{"n_layer": 18, "d_model": 192, "n_head": 6, "init_std_qkv": 0.0274, "init_std_down": 0.00228, "beta2": 0.95, "weight_decay": 0.088, "schedule": "wsd", "train_tokens": 388000000}
Each number is 200 + 20 x the weight over the matrix's rms, rounded and kept within 0 to 999. Layers, rows and columns count from 0.

# layer 14 MLP down (transposed), 768x192, rms 0.139, rows 55-73, columns 0-191
185,204,201,210,195,193,201,210,201,149,202,191,202,186,190,185,202,181,239,190,198,193,191,193,189,192,224,203,195,213,205,214,163,185,192,196,226,239,185,176,188,209,201,204,198,222,210,169,180,233,202,230,215,176,153,198,206,194,207,198,177,163,176,188,203,217,196,234,199,162,226,185,216,228,245,175,164,192,206,203,197,185,215,235,212,188,181,183,184,192,219,173,195,194,207,181,195,229,185,212,188,174,210,205,215,206,165,242,242,203,196,226,210,234,197,243,233,221,247,181,167,200,198,174,203,171,165,167,184,198,195,231,249,188,222,188,204,197,194,198,223,216,214,233,189,204,198,230,203,227,202,199,188,216,199,177,233,179,192,236,216,182,212,172,179,190,197,215,163,197,198,235,183,155,229,197,174,199,206,153,203,194,208,192,211,202,219,178,227,195,195,188
178,219,201,204,210,213,161,192,202,209,195,215,152,222,167,217,201,200,214,273,258,203,178,160,228,195,190,174,212,198,176,196,226,191,184,218,193,209,185,204,195,206,182,202,153,209,175,208,182,204,209,196,245,236,230,204,198,207,226,191,193,205,226,171,193,206,207,227,214,188,211,189,173,189,188,230,242,192,218,215,231,192,175,193,168,190,193,209,210,203,188,219,187,199,190,215,192,157,205,202,216,197,207,212,192,204,213,172,195,207,215,195,208,180,138,229,173,213,219,208,198,184,247,180,180,211,191,209,217,203,174,178,178,240,219,231,189,183,193,192,211,223,183,199,212,191,193,198,192,185,197,175,191,178,198,213,219,189,189,215,196,169,218,184,158,223,200,198,230,210,205,239,179,188,202,201,196,232,224,171,201,220,193,213,185,173,146,210,226,233,188,183
194,205,221,227,190,192,172,181,255,164,183,187,160,178,218,198,179,200,203,171,194,188,224,186,206,204,181,240,208,219,228,207,175,185,218,175,164,223,166,176,214,205,164,206,203,206,203,186,215,204,189,209,154,219,205,200,214,224,214,202,179,205,211,203,204,222,188,219,206,190,190,224,196,166,186,233,194,222,204,186,217,195,186,202,216,195,196,188,215,187,198,173,214,240,230,198,189,194,189,209,161,187,226,167,200,218,207,195,231,175,205,174,177,197,198,231,209,218,186,186,200,208,213,173,201,184,203,155,204,201,209,219,187,220,199,176,223,193,190,162,194,208,180,247,180,221,232,206,221,179,238,173,182,224,213,188,195,197,179,210,207,190,180,143,205,208,193,208,174,249,199,206,176,195,209,180,227,196,186,225,210,207,209,209,182,220,236,242,188,192,198,237
202,222,179,182,205,186,174,209,187,209,165,203,208,230,282,179,152,203,219,220,169,208,195,183,176,175,231,197,184,194,165,194,200,203,234,197,212,234,218,232,188,233,209,218,209,218,172,197,204,203,183,192,204,203,195,229,196,187,211,190,213,202,179,201,223,200,201,174,216,206,199,191,223,232,197,194,213,196,207,208,209,188,211,226,191,209,187,206,234,211,192,184,210,184,189,196,205,216,210,193,203,210,183,218,174,161,169,213,201,197,228,227,200,184,181,184,204,212,178,194,190,187,230,208,192,212,216,185,201,182,188,203,192,194,188,200,217,176,224,187,183,200,201,188,205,207,227,236,202,167,209,237,203,185,203,191,198,209,189,225,238,232,224,157,211,141,194,200,210,224,176,219,220,174,227,204,182,182,193,192,228,228,198,171,167,189,174,202,217,205,194,215
182,189,176,196,219,202,167,224,192,214,168,217,215,213,222,210,222,192,239,190,227,221,208,175,198,205,218,210,168,216,215,211,189,221,209,186,173,158,202,214,209,173,208,200,145,171,214,191,197,195,209,170,175,219,202,177,201,206,225,186,188,167,213,205,223,212,185,164,169,180,198,182,222,184,200,229,215,199,203,207,173,199,202,229,207,185,218,200,236,202,242,199,193,206,167,189,206,227,190,214,165,157,207,167,244,224,156,179,184,194,220,222,171,184,187,165,228,198,240,204,213,196,225,189,235,198,219,201,227,191,210,221,183,201,195,177,199,204,192,153,184,195,183,204,195,189,225,203,205,220,194,230,211,235,197,218,228,186,216,192,193,198,212,200,217,194,218,198,201,160,202,204,189,203,198,185,215,215,215,192,179,194,232,204,245,234,232,178,175,188,187,182
206,195,167,226,181,217,217,195,207,159,201,224,201,191,170,232,208,178,223,184,190,192,220,190,210,198,239,152,185,230,194,193,196,181,223,217,191,238,210,177,208,217,228,180,168,191,180,217,167,177,227,176,228,221,181,230,218,200,231,192,213,213,196,196,236,246,241,154,177,217,186,181,174,188,167,180,215,172,188,191,159,232,192,189,199,205,140,188,184,195,198,213,211,234,192,202,195,172,214,205,190,209,245,157,164,211,175,188,256,190,232,217,224,200,199,237,230,182,220,225,163,246,213,232,189,199,218,183,182,245,220,201,226,224,228,177,215,174,209,172,233,210,155,161,193,180,213,211,169,195,178,204,190,181,196,221,206,175,214,198,214,204,181,184,196,191,218,217,184,213,197,225,202,216,156,186,181,203,161,191,186,222,216,196,229,197,237,207,190,143,202,199
210,211,208,223,251,180,180,219,174,224,201,189,198,168,177,187,168,198,199,177,217,167,186,192,191,201,203,205,222,137,206,222,208,179,243,190,167,194,195,194,224,184,229,213,179,166,209,191,201,217,215,212,210,208,188,173,212,196,212,167,186,199,237,159,202,224,221,179,203,194,206,202,234,184,203,199,168,180,207,203,195,220,234,221,190,217,174,190,215,199,185,201,199,210,215,213,188,209,233,223,197,184,209,192,191,184,217,190,213,176,198,182,192,210,214,221,196,226,192,247,227,176,181,182,211,185,150,196,160,177,205,199,216,228,187,165,208,220,206,200,206,214,195,208,188,179,217,204,194,183,187,204,203,188,216,202,212,184,177,184,236,195,186,194,197,199,206,214,207,212,199,180,237,174,242,211,205,227,225,232,204,200,195,171,194,184,178,179,232,197,202,210
218,223,192,214,214,216,205,197,151,231,185,164,221,202,171,182,230,184,219,182,204,221,203,197,200,211,226,175,230,189,196,173,221,207,195,185,190,176,227,220,182,183,210,201,192,198,224,182,208,198,224,207,201,253,199,190,197,197,211,187,212,195,212,216,179,211,187,205,190,205,205,211,233,208,191,181,175,205,201,208,192,201,182,201,200,225,236,193,141,191,230,170,199,217,189,221,203,213,198,181,229,198,178,226,190,196,195,185,207,220,206,228,224,194,210,168,208,193,167,190,180,174,207,182,200,175,244,203,186,242,188,166,169,214,195,218,203,195,210,218,148,215,206,207,211,161,206,206,198,203,233,206,191,225,213,195,208,213,198,184,203,226,196,163,175,193,246,186,211,180,209,204,215,198,189,231,178,183,181,170,210,178,211,167,202,230,186,211,186,205,199,219
200,207,225,175,162,195,214,219,235,167,212,235,145,181,195,172,227,191,215,204,218,199,184,193,219,152,171,244,213,193,180,228,217,198,201,191,162,167,217,246,214,233,197,190,190,175,237,191,168,157,203,191,167,231,189,225,185,226,235,188,200,185,195,177,237,186,171,228,185,164,211,210,206,175,202,174,243,144,187,210,236,183,181,200,211,174,168,241,196,149,212,154,169,214,231,193,204,193,215,213,192,215,186,208,209,175,185,211,186,213,205,216,174,211,197,196,184,180,213,205,215,225,209,186,187,192,197,196,223,202,223,211,197,203,206,194,240,173,185,161,215,167,175,234,187,221,178,212,193,199,188,219,164,182,215,239,180,211,210,200,243,197,162,224,217,191,195,173,244,218,211,216,237,181,228,196,204,239,184,237,187,195,199,240,194,218,183,198,216,234,204,164
214,226,218,201,221,226,225,201,210,193,208,185,201,202,164,188,184,213,212,202,192,170,202,190,171,189,207,195,204,185,191,197,212,211,212,184,196,204,167,186,235,206,203,243,215,213,199,211,195,185,179,208,194,182,186,197,182,184,225,188,216,172,193,226,194,190,197,193,235,212,203,181,190,185,198,203,196,223,208,194,196,210,200,214,231,179,178,211,202,197,197,161,225,176,227,193,183,218,201,186,191,213,202,179,193,195,180,207,219,216,197,227,199,193,191,208,178,210,200,195,225,170,206,199,227,193,211,173,206,203,194,187,214,173,220,218,207,198,195,187,191,174,226,182,182,204,207,230,236,201,241,213,199,192,211,166,246,219,214,217,182,183,200,149,173,208,186,210,191,210,198,205,173,202,225,173,202,218,197,247,164,191,188,188,188,209,233,207,187,168,172,192
198,175,212,219,218,231,147,190,167,191,181,211,226,141,195,208,227,218,183,225,224,183,211,197,200,209,223,196,182,176,164,214,234,192,175,193,192,213,227,192,216,179,237,209,222,279,189,182,245,197,216,175,245,230,243,209,171,195,195,160,188,227,234,158,205,181,183,199,196,213,192,164,192,191,204,210,213,187,207,223,194,197,216,170,206,183,195,215,214,217,220,198,225,147,171,204,234,200,171,196,178,173,244,220,186,204,154,204,214,209,180,217,198,200,191,203,165,198,211,196,203,216,199,214,187,183,181,188,158,207,190,206,223,208,213,242,224,206,204,234,198,172,242,228,205,182,241,214,222,203,193,243,194,179,173,182,184,170,203,178,207,224,196,158,192,236,162,195,187,215,196,188,183,193,206,185,186,151,193,194,201,256,217,200,173,189,211,191,218,205,186,218
218,218,187,244,219,200,197,191,192,174,178,202,188,202,197,180,224,212,202,223,190,180,217,192,209,204,211,182,202,211,209,193,191,164,201,191,171,194,211,183,198,199,197,191,209,233,194,179,208,198,187,218,198,209,206,204,180,212,184,175,205,206,218,179,200,203,204,204,215,191,215,173,184,199,221,204,195,194,210,194,189,175,182,198,176,180,186,230,191,222,199,175,202,208,180,205,234,240,203,205,188,204,206,191,199,215,201,196,194,216,216,205,162,188,227,205,223,251,194,159,174,191,240,209,184,206,172,177,225,222,164,208,189,216,241,174,213,216,182,211,184,218,170,176,187,216,175,172,236,176,185,194,205,208,188,170,233,202,211,203,229,218,192,195,210,235,177,157,172,214,194,191,218,181,218,247,190,208,208,208,218,193,230,202,215,189,223,222,209,223,186,196
185,200,184,173,180,196,187,199,183,195,179,157,219,174,187,185,181,244,193,194,188,164,171,189,225,218,176,205,215,193,214,200,213,221,165,191,190,202,220,213,174,221,172,178,203,208,208,203,201,200,205,189,215,202,183,186,205,223,185,185,202,219,203,181,207,211,185,184,193,204,198,203,216,192,204,205,201,181,208,221,170,216,217,198,212,179,190,198,227,208,218,203,199,219,208,221,201,208,197,211,195,190,220,219,194,190,218,169,193,199,180,205,193,209,163,216,209,189,175,163,215,186,172,238,164,209,181,211,191,222,186,228,198,202,215,185,194,218,216,215,200,177,190,192,194,220,205,212,201,221,226,192,192,215,220,206,205,195,210,205,207,216,205,166,196,215,181,209,213,215,213,237,214,221,204,171,213,198,216,208,203,211,198,196,209,234,188,223,195,236,181,196
207,183,199,181,222,200,240,200,176,187,217,234,217,194,218,188,170,233,192,228,229,195,217,195,218,182,219,193,185,199,182,180,196,179,231,215,187,218,202,217,211,223,218,171,200,189,140,199,215,203,170,177,211,241,224,197,172,207,178,185,229,222,194,191,201,220,167,174,209,202,214,186,210,213,174,192,179,187,179,195,178,183,187,207,202,184,191,185,221,236,157,234,215,237,210,214,190,217,205,198,184,249,232,189,238,205,241,168,207,186,212,206,211,195,222,230,203,188,195,212,207,203,180,253,232,175,190,211,219,180,168,196,219,172,195,208,163,218,184,197,202,186,183,248,165,180,208,223,208,227,195,168,203,179,192,178,188,209,185,193,183,173,222,147,220,169,215,226,181,151,180,202,155,193,185,207,195,267,178,180,201,194,201,197,206,197,229,199,213,211,177,205
199,206,214,226,206,213,219,195,186,196,222,214,197,193,217,187,195,167,174,224,210,194,217,170,216,204,245,179,225,203,168,173,175,199,183,189,190,192,172,159,197,156,232,221,181,221,209,177,200,218,213,174,209,204,164,175,206,214,175,221,217,188,194,189,253,203,217,199,207,166,213,213,208,173,159,179,182,211,254,207,217,164,194,227,185,229,199,211,215,173,220,174,208,260,218,169,216,171,188,223,174,193,211,193,177,199,210,197,199,159,174,194,224,177,176,190,220,166,193,185,179,201,193,218,182,216,215,206,210,166,198,206,196,198,220,236,222,183,215,225,158,208,219,234,214,174,222,187,203,161,168,194,195,219,217,195,179,192,206,222,217,196,228,220,196,180,229,179,200,235,182,192,215,223,168,205,237,207,179,214,177,213,211,220,210,183,200,204,165,221,181,178
192,198,176,210,211,169,208,207,240,196,168,213,199,180,192,197,173,179,154,216,190,179,158,179,212,208,199,215,235,177,178,221,178,192,187,200,232,220,190,202,184,193,151,197,198,157,203,218,221,202,195,231,182,209,229,211,185,190,230,241,138,197,198,189,194,191,219,193,183,202,188,206,185,209,219,227,199,183,221,196,176,202,230,203,213,185,220,204,214,201,184,238,206,211,188,184,218,198,250,210,223,185,209,190,209,185,213,180,202,198,176,186,218,208,187,198,190,163,202,207,206,218,181,180,197,236,224,191,155,216,216,212,188,224,204,230,219,206,232,218,251,155,189,192,236,216,191,179,199,200,208,183,180,167,202,212,184,181,215,230,203,174,208,197,189,212,206,203,198,202,191,197,221,222,200,198,204,178,216,199,187,208,188,170,205,230,207,203,179,211,186,213
233,178,197,203,208,206,226,197,168,198,240,176,237,226,195,212,187,163,223,242,211,195,187,174,215,203,212,210,191,202,175,203,177,182,208,185,198,206,223,161,181,171,186,196,201,201,197,170,207,224,196,220,174,209,195,205,208,233,207,170,228,205,193,204,161,198,180,191,224,173,207,204,210,150,216,166,190,185,210,199,203,179,208,221,185,193,217,210,205,202,182,193,192,182,209,195,169,250,185,176,189,177,214,226,214,206,237,176,227,180,218,188,169,183,188,220,207,223,185,201,198,199,205,194,206,198,211,176,200,215,173,214,194,228,186,197,193,196,186,225,218,205,212,207,196,192,241,245,172,188,201,214,200,211,213,195,230,172,217,202,201,212,178,184,196,225,207,213,227,185,211,206,184,168,209,165,213,177,205,208,170,212,182,218,207,249,231,173,188,171,206,182
177,175,215,245,197,207,191,187,200,205,234,201,190,193,179,188,137,201,188,203,205,238,203,167,235,216,176,226,200,215,208,228,195,215,216,162,199,225,186,206,205,200,205,213,152,196,211,179,198,208,207,229,187,217,175,195,167,241,198,171,182,206,197,227,190,215,171,193,176,204,213,219,223,213,217,195,186,182,206,152,171,211,211,203,207,229,190,186,191,208,178,219,218,211,208,177,181,185,164,146,198,213,189,199,238,206,154,194,151,211,201,167,220,196,211,165,206,192,218,167,218,196,195,232,230,196,185,167,164,206,242,197,200,215,220,209,203,219,216,188,226,199,220,208,203,192,181,162,189,227,219,164,217,175,193,221,207,215,215,212,207,214,201,185,205,173,208,208,187,204,213,194,214,200,182,203,145,176,193,221,190,192,212,221,200,185,237,197,201,206,212,222
177,231,202,234,203,190,218,226,189,221,209,212,177,206,179,218,216,164,208,220,184,177,194,183,207,183,212,216,221,184,196,236,185,222,187,163,215,190,212,181,175,214,224,207,192,184,197,181,206,200,191,153,197,207,193,177,190,179,173,218,211,178,182,192,187,211,193,217,190,203,191,206,174,242,203,228,221,236,164,184,202,197,161,227,233,215,197,222,174,186,201,195,188,214,210,231,197,184,222,210,177,210,245,192,218,196,211,190,193,207,211,214,171,192,188,191,212,192,199,212,202,204,160,224,197,207,205,202,156,203,201,190,222,211,201,190,202,208,210,180,182,182,184,188,165,200,207,186,244,204,170,210,202,195,226,220,226,212,213,219,214,155,191,174,196,195,187,213,183,148,188,209,159,196,198,192,199,208,223,223,200,221,219,183,189,204,196,216,212,223,177,254
# layer 14 MLP up, 768x192, rms 0.144, rows 56-73, columns 0-191
180,211,207,182,204,243,176,179,188,208,187,206,216,202,188,173,202,201,214,199,193,189,189,240,242,193,204,189,207,217,211,242,173,232,193,195,167,162,185,186,209,235,231,186,197,217,178,208,190,185,202,203,182,149,223,186,197,205,158,170,177,198,177,203,224,166,200,207,192,211,192,261,193,220,180,204,206,192,196,223,193,202,217,199,220,233,188,233,161,200,226,199,213,154,188,199,228,217,239,225,216,221,187,201,176,210,200,222,194,234,189,201,195,194,232,177,205,217,210,203,170,202,223,192,206,199,218,186,213,176,192,174,142,181,159,200,204,200,238,215,202,235,158,203,197,220,227,212,173,210,168,194,183,173,216,208,179,183,182,210,217,217,205,213,180,199,224,182,202,206,210,190,231,203,192,152,159,169,220,245,173,193,227,202,212,212,229,182,206,156,180,174
187,207,198,198,162,189,191,191,199,182,203,244,188,192,226,190,193,231,244,179,203,203,222,193,193,168,229,194,179,205,186,218,222,189,224,222,190,215,208,206,228,199,197,221,209,175,174,204,199,175,180,221,233,221,176,195,222,191,215,175,173,200,225,186,213,188,211,187,219,196,201,230,173,184,205,207,194,217,211,211,231,180,190,190,199,246,206,183,177,160,209,213,175,189,221,198,205,229,201,189,180,191,183,235,215,202,181,223,234,181,206,206,213,211,216,192,155,206,167,197,218,237,218,205,176,211,222,222,180,223,223,202,156,204,209,195,217,184,227,205,203,205,212,212,181,211,178,208,222,214,198,194,183,189,168,194,171,151,208,193,210,207,209,199,245,199,190,215,187,180,180,179,200,179,195,192,209,157,185,199,206,183,234,219,201,226,225,186,214,193,222,164
178,207,222,214,185,221,221,223,208,184,241,234,166,185,169,196,209,203,198,181,196,185,200,168,180,160,216,217,160,240,194,228,219,208,203,196,197,201,205,189,183,232,203,223,193,226,194,234,219,198,199,187,176,186,172,177,204,190,212,225,193,196,224,213,170,162,166,224,197,201,196,187,205,221,208,189,211,192,210,183,211,203,192,205,186,191,186,130,179,222,205,211,197,202,231,183,199,226,190,198,221,234,175,196,232,209,177,181,231,204,196,180,174,230,173,214,181,183,227,201,196,216,191,225,200,177,195,187,195,189,190,202,224,192,152,213,212,200,188,196,200,184,177,177,185,185,222,204,203,200,182,178,209,211,138,175,211,217,245,192,183,206,199,198,195,191,207,215,205,206,159,200,241,199,212,215,220,217,227,199,216,190,219,224,221,198,193,217,176,203,201,199
193,189,234,117,189,267,200,215,192,169,208,209,185,228,168,184,173,201,182,223,203,195,178,229,224,188,189,154,185,201,215,234,217,192,184,190,177,213,210,197,200,222,221,154,210,181,206,206,202,180,242,182,184,150,200,204,235,204,202,189,197,248,193,223,220,206,181,199,203,209,226,185,165,189,235,191,187,209,214,196,225,173,245,204,212,181,189,223,195,198,201,166,176,206,205,201,197,218,210,195,214,224,195,198,230,194,193,208,183,206,171,193,201,190,217,227,159,200,228,238,227,163,146,215,168,228,210,166,142,200,207,151,210,220,229,192,174,188,187,176,229,215,183,197,179,202,195,236,172,215,213,209,217,206,202,200,200,206,187,185,215,182,198,218,243,198,204,207,200,215,211,197,184,192,192,190,212,171,213,212,158,190,204,191,229,203,212,208,212,175,192,185
210,198,198,189,196,251,221,176,225,205,212,195,254,191,174,202,242,208,175,191,213,206,200,198,156,154,211,234,181,195,213,197,165,191,138,222,183,173,215,176,219,213,211,232,197,201,221,237,180,176,201,195,211,228,183,225,220,210,207,202,189,171,184,190,225,132,151,212,201,185,213,206,190,195,172,195,247,185,214,205,165,193,217,197,188,221,184,220,226,189,198,186,197,205,158,206,186,214,220,230,218,246,209,225,195,223,196,216,195,188,198,179,210,204,176,191,155,220,206,213,228,193,204,245,199,190,195,226,204,248,194,151,199,188,197,220,207,198,168,209,246,221,189,191,211,192,221,196,195,173,189,165,214,234,206,206,188,144,207,189,227,213,170,198,215,219,206,161,221,186,226,169,194,138,204,148,166,206,210,224,203,216,205,214,216,168,217,186,214,206,195,197
157,203,226,197,192,209,205,186,186,178,212,210,215,180,208,189,194,201,197,156,201,188,197,189,201,211,217,238,197,183,198,223,179,200,187,168,183,170,215,206,234,180,201,194,192,194,217,195,174,244,232,213,209,208,197,189,186,204,214,209,233,204,193,233,220,179,199,202,198,191,199,180,226,162,188,199,247,200,209,163,202,176,236,204,192,219,186,207,184,230,217,198,208,186,213,178,209,190,208,149,211,219,194,182,160,171,210,217,212,191,178,192,191,214,191,158,177,233,205,209,199,210,178,181,225,187,207,202,228,202,213,191,168,238,191,233,204,215,175,194,216,200,202,219,171,206,178,188,225,233,170,204,200,223,212,201,202,187,216,172,156,183,194,239,241,208,224,202,196,189,170,206,197,223,181,179,191,171,190,219,220,206,250,225,184,177,186,197,217,183,205,212
205,200,218,181,203,220,210,218,188,207,177,199,216,229,201,215,178,223,223,166,182,187,179,240,215,217,195,165,208,221,186,216,174,185,176,217,200,170,194,168,196,197,209,187,203,197,196,200,193,231,204,233,232,218,164,199,198,191,173,190,220,177,154,223,160,207,196,201,197,179,224,203,209,184,195,189,189,203,226,200,184,207,191,195,224,209,194,198,184,186,209,197,225,196,213,168,223,241,206,215,207,255,230,185,197,198,170,192,176,214,190,184,214,205,176,187,207,172,197,202,188,196,221,205,212,229,196,202,220,219,192,211,177,199,185,213,182,223,213,194,227,237,203,212,200,185,172,193,211,218,203,216,198,175,201,211,192,194,212,168,188,221,212,219,192,243,229,184,176,190,204,146,177,181,167,163,184,147,210,217,200,192,193,203,227,214,219,194,227,166,215,204
180,203,179,186,227,209,199,188,212,201,202,229,166,240,177,208,261,202,187,235,216,219,214,183,204,182,261,205,189,204,175,205,263,207,171,212,188,243,192,219,170,183,210,234,210,161,186,189,202,183,222,210,182,150,212,182,164,202,190,227,207,196,166,181,165,179,206,231,200,194,215,201,184,234,214,222,195,216,172,217,180,196,216,193,229,213,193,223,216,209,191,188,228,209,204,178,206,200,186,160,226,212,160,194,232,189,174,180,165,263,216,155,206,219,204,179,190,204,213,184,235,195,185,213,156,227,187,223,173,205,170,233,199,211,158,232,159,220,214,213,184,214,204,204,170,192,181,237,151,214,138,187,215,199,188,199,204,195,170,205,208,171,219,231,242,175,221,188,227,190,232,215,222,179,183,177,223,224,189,151,181,177,226,210,239,187,194,238,203,173,212,185
204,224,221,200,188,186,216,205,203,195,220,192,211,199,151,200,176,198,232,174,201,211,212,210,198,159,177,187,214,239,179,183,216,203,201,230,175,175,191,195,211,204,203,190,233,197,199,199,183,236,228,193,212,185,178,217,182,204,209,206,198,189,207,231,159,193,206,200,220,205,220,204,211,204,212,214,233,213,186,172,203,211,223,151,208,221,205,185,191,198,202,221,199,227,191,193,201,209,200,208,207,197,203,178,180,190,174,186,182,235,194,212,185,182,218,176,214,219,209,204,222,168,216,193,181,188,188,200,184,235,178,173,230,226,191,187,198,180,210,200,182,180,210,202,193,190,175,206,229,190,217,188,214,218,182,194,222,215,214,196,178,183,182,203,215,233,206,192,183,208,171,229,221,228,165,210,213,214,202,195,193,198,184,195,178,201,218,203,209,201,208,190
212,173,191,185,208,222,189,195,202,196,164,170,262,202,187,178,219,226,213,206,208,235,187,240,210,203,192,213,185,218,195,219,178,213,154,197,182,210,204,224,212,231,219,234,225,179,188,163,162,188,168,218,202,228,202,214,175,196,202,164,190,217,217,187,191,163,195,216,194,188,188,227,182,193,249,256,196,186,216,178,205,175,247,194,158,257,199,215,168,244,229,176,187,192,182,196,264,206,197,213,188,185,185,193,169,175,162,204,205,209,204,191,173,208,216,205,212,229,197,231,232,242,171,182,198,210,211,195,193,226,157,186,189,247,166,203,146,181,189,206,189,204,188,201,206,205,185,211,198,194,179,200,193,218,185,197,177,240,187,194,200,190,202,222,196,178,259,232,161,172,161,206,190,234,201,206,154,166,253,218,224,182,214,213,231,186,177,217,245,162,187,166
204,217,219,209,211,192,215,192,222,145,190,213,207,190,191,198,218,166,204,219,199,245,185,166,186,214,190,194,166,204,195,177,176,221,188,194,184,205,206,173,209,208,198,192,219,189,189,216,160,235,199,190,198,189,186,209,187,198,177,225,191,194,220,176,217,228,185,168,216,187,217,212,207,199,189,207,205,211,209,212,220,196,185,157,230,179,196,201,191,211,230,202,209,200,199,197,198,215,208,195,209,194,163,208,236,189,183,184,202,203,173,184,190,232,185,167,203,226,183,211,191,222,176,184,223,174,225,183,181,212,190,216,200,205,186,195,199,132,222,215,216,208,204,195,203,204,216,241,182,214,182,188,175,209,199,190,211,153,184,229,208,207,204,214,189,219,199,235,176,199,199,194,207,214,152,182,181,229,196,176,213,226,218,214,188,201,186,215,197,217,233,230
208,198,201,203,202,194,191,188,215,189,193,201,224,226,204,190,181,217,206,185,210,195,209,219,203,193,199,226,182,188,205,232,179,214,208,191,188,211,194,196,215,209,196,178,206,241,223,221,212,201,197,217,187,223,197,197,252,190,215,168,183,204,173,175,199,178,196,226,186,198,205,225,173,179,174,241,206,211,185,183,227,189,192,221,198,197,170,175,168,201,199,196,212,217,208,212,206,216,185,197,218,198,184,214,209,226,203,192,184,184,200,204,165,206,225,199,209,209,170,171,186,240,202,215,175,190,182,198,194,207,195,216,194,215,212,224,219,197,225,193,188,189,197,193,205,198,180,216,194,226,198,186,208,193,193,207,196,197,159,188,216,225,196,187,184,237,195,186,227,189,218,223,185,194,188,203,193,219,206,235,196,181,201,206,192,223,216,192,197,168,195,196
189,219,207,188,182,235,206,225,222,210,166,191,192,185,156,174,203,166,228,210,242,196,193,218,199,198,219,167,195,207,219,187,203,225,224,192,197,174,183,175,211,191,211,191,219,211,165,205,172,192,231,197,192,185,243,233,196,192,177,206,183,201,250,200,219,205,195,190,188,216,183,181,216,236,178,194,178,232,226,214,185,178,196,197,217,223,201,215,165,189,197,197,159,191,202,174,200,205,243,194,223,219,201,200,230,191,156,203,182,211,194,192,209,219,189,140,216,231,173,190,190,230,214,184,221,174,197,176,203,204,200,234,196,198,191,192,209,216,224,224,191,219,140,214,181,195,234,164,219,232,143,199,193,182,161,195,201,232,185,226,188,250,184,210,206,178,197,179,216,189,194,148,212,223,169,171,191,195,192,206,193,228,184,180,195,209,229,201,186,185,234,194
205,205,242,183,179,225,204,242,221,191,180,180,176,178,210,159,189,209,194,194,178,207,209,209,200,211,189,211,225,219,193,210,187,182,169,204,213,199,169,188,210,202,205,213,188,172,206,199,191,219,183,212,179,201,221,194,225,203,189,174,193,199,187,197,211,194,184,198,180,224,194,211,223,230,199,176,192,209,206,195,209,152,225,175,206,234,204,159,219,179,216,199,186,241,190,195,222,195,212,212,176,191,223,205,169,224,222,217,175,199,188,200,216,222,168,203,203,204,234,182,210,192,191,208,227,221,165,225,247,220,156,195,185,202,175,189,166,158,174,240,194,230,204,202,212,198,207,191,169,172,172,220,186,168,220,173,180,235,200,206,209,179,209,200,225,170,235,155,183,200,187,202,236,175,170,210,200,225,221,220,178,227,256,206,224,187,199,173,206,197,227,221
215,188,223,216,194,205,239,189,258,199,219,215,197,195,198,202,217,185,209,203,217,242,205,202,183,216,188,224,167,188,218,195,202,227,215,201,172,209,156,169,188,191,204,201,211,187,211,237,147,211,199,221,182,197,199,212,210,199,176,180,187,188,213,155,206,190,205,254,204,234,189,191,193,171,237,247,186,198,190,206,205,192,199,171,206,202,219,184,182,208,179,227,175,203,208,164,195,203,176,166,196,214,161,200,230,181,167,198,193,213,191,191,223,225,153,171,179,216,199,177,194,208,180,196,221,204,184,185,214,214,209,192,222,213,203,245,228,202,244,213,210,228,208,178,192,189,205,196,198,214,206,197,214,202,173,231,182,201,161,211,196,192,205,165,197,173,209,218,224,201,181,209,193,220,197,199,192,209,218,213,192,218,219,197,200,214,217,200,188,197,188,222
190,190,194,189,172,221,225,207,211,214,210,191,197,159,166,180,192,178,180,197,222,199,178,194,205,211,212,177,204,195,175,190,200,196,220,206,209,200,184,192,178,198,228,225,198,233,166,178,209,205,191,194,165,243,238,192,230,190,216,188,222,213,184,187,201,177,195,242,206,202,178,228,209,217,186,192,184,219,189,204,255,212,189,169,196,221,183,183,205,236,200,191,226,202,194,189,223,212,194,226,205,211,188,194,205,237,181,185,207,210,150,187,220,175,241,203,212,221,220,204,213,230,207,213,178,208,221,218,173,194,191,230,196,195,187,199,219,200,222,193,159,216,201,181,183,180,202,184,185,180,183,193,204,202,198,201,200,211,201,183,166,220,202,206,218,186,211,237,210,207,196,168,207,205,182,207,203,216,199,189,196,211,214,172,216,210,186,190,222,160,217,213
196,198,195,211,213,177,196,209,214,191,202,218,240,194,212,189,214,207,218,200,200,202,195,195,202,199,212,199,183,202,188,194,224,232,154,184,199,191,233,183,219,213,211,177,222,218,185,216,206,210,199,215,172,195,193,193,201,167,216,181,223,209,213,181,201,171,192,188,195,177,169,200,205,198,205,191,217,222,160,172,190,188,196,192,203,211,204,196,214,196,244,169,161,213,237,212,213,174,228,192,204,232,206,214,214,215,194,216,178,228,184,203,206,219,217,174,209,176,179,189,201,169,167,193,178,232,228,208,206,205,224,190,184,164,184,227,187,167,190,227,223,217,200,212,180,203,176,162,195,227,224,239,178,176,212,212,206,190,221,175,174,194,206,186,217,188,268,228,210,168,181,202,200,204,212,202,223,140,238,172,233,194,226,223,215,219,191,190,207,175,191,136
205,199,207,202,168,223,203,228,198,215,174,215,206,232,197,172,206,194,240,228,240,178,199,230,167,231,194,200,175,210,185,208,219,194,192,204,216,174,170,201,199,195,204,207,190,210,181,261,200,194,201,219,196,196,215,214,218,197,189,176,184,210,174,212,192,215,185,169,186,199,193,190,211,180,230,228,234,197,181,225,194,189,194,201,215,205,244,196,182,196,190,197,197,208,212,216,206,226,211,170,186,208,191,221,184,194,184,255,211,207,177,225,211,185,185,216,184,184,184,225,168,214,219,185,197,208,199,202,189,200,168,191,205,218,207,203,161,215,198,216,191,220,200,194,165,192,205,186,223,190,167,188,230,180,211,184,197,205,137,226,206,189,227,195,193,191,223,189,237,192,180,178,196,178,189,200,194,213,202,153,190,218,212,178,215,205,205,181,180,188,224,178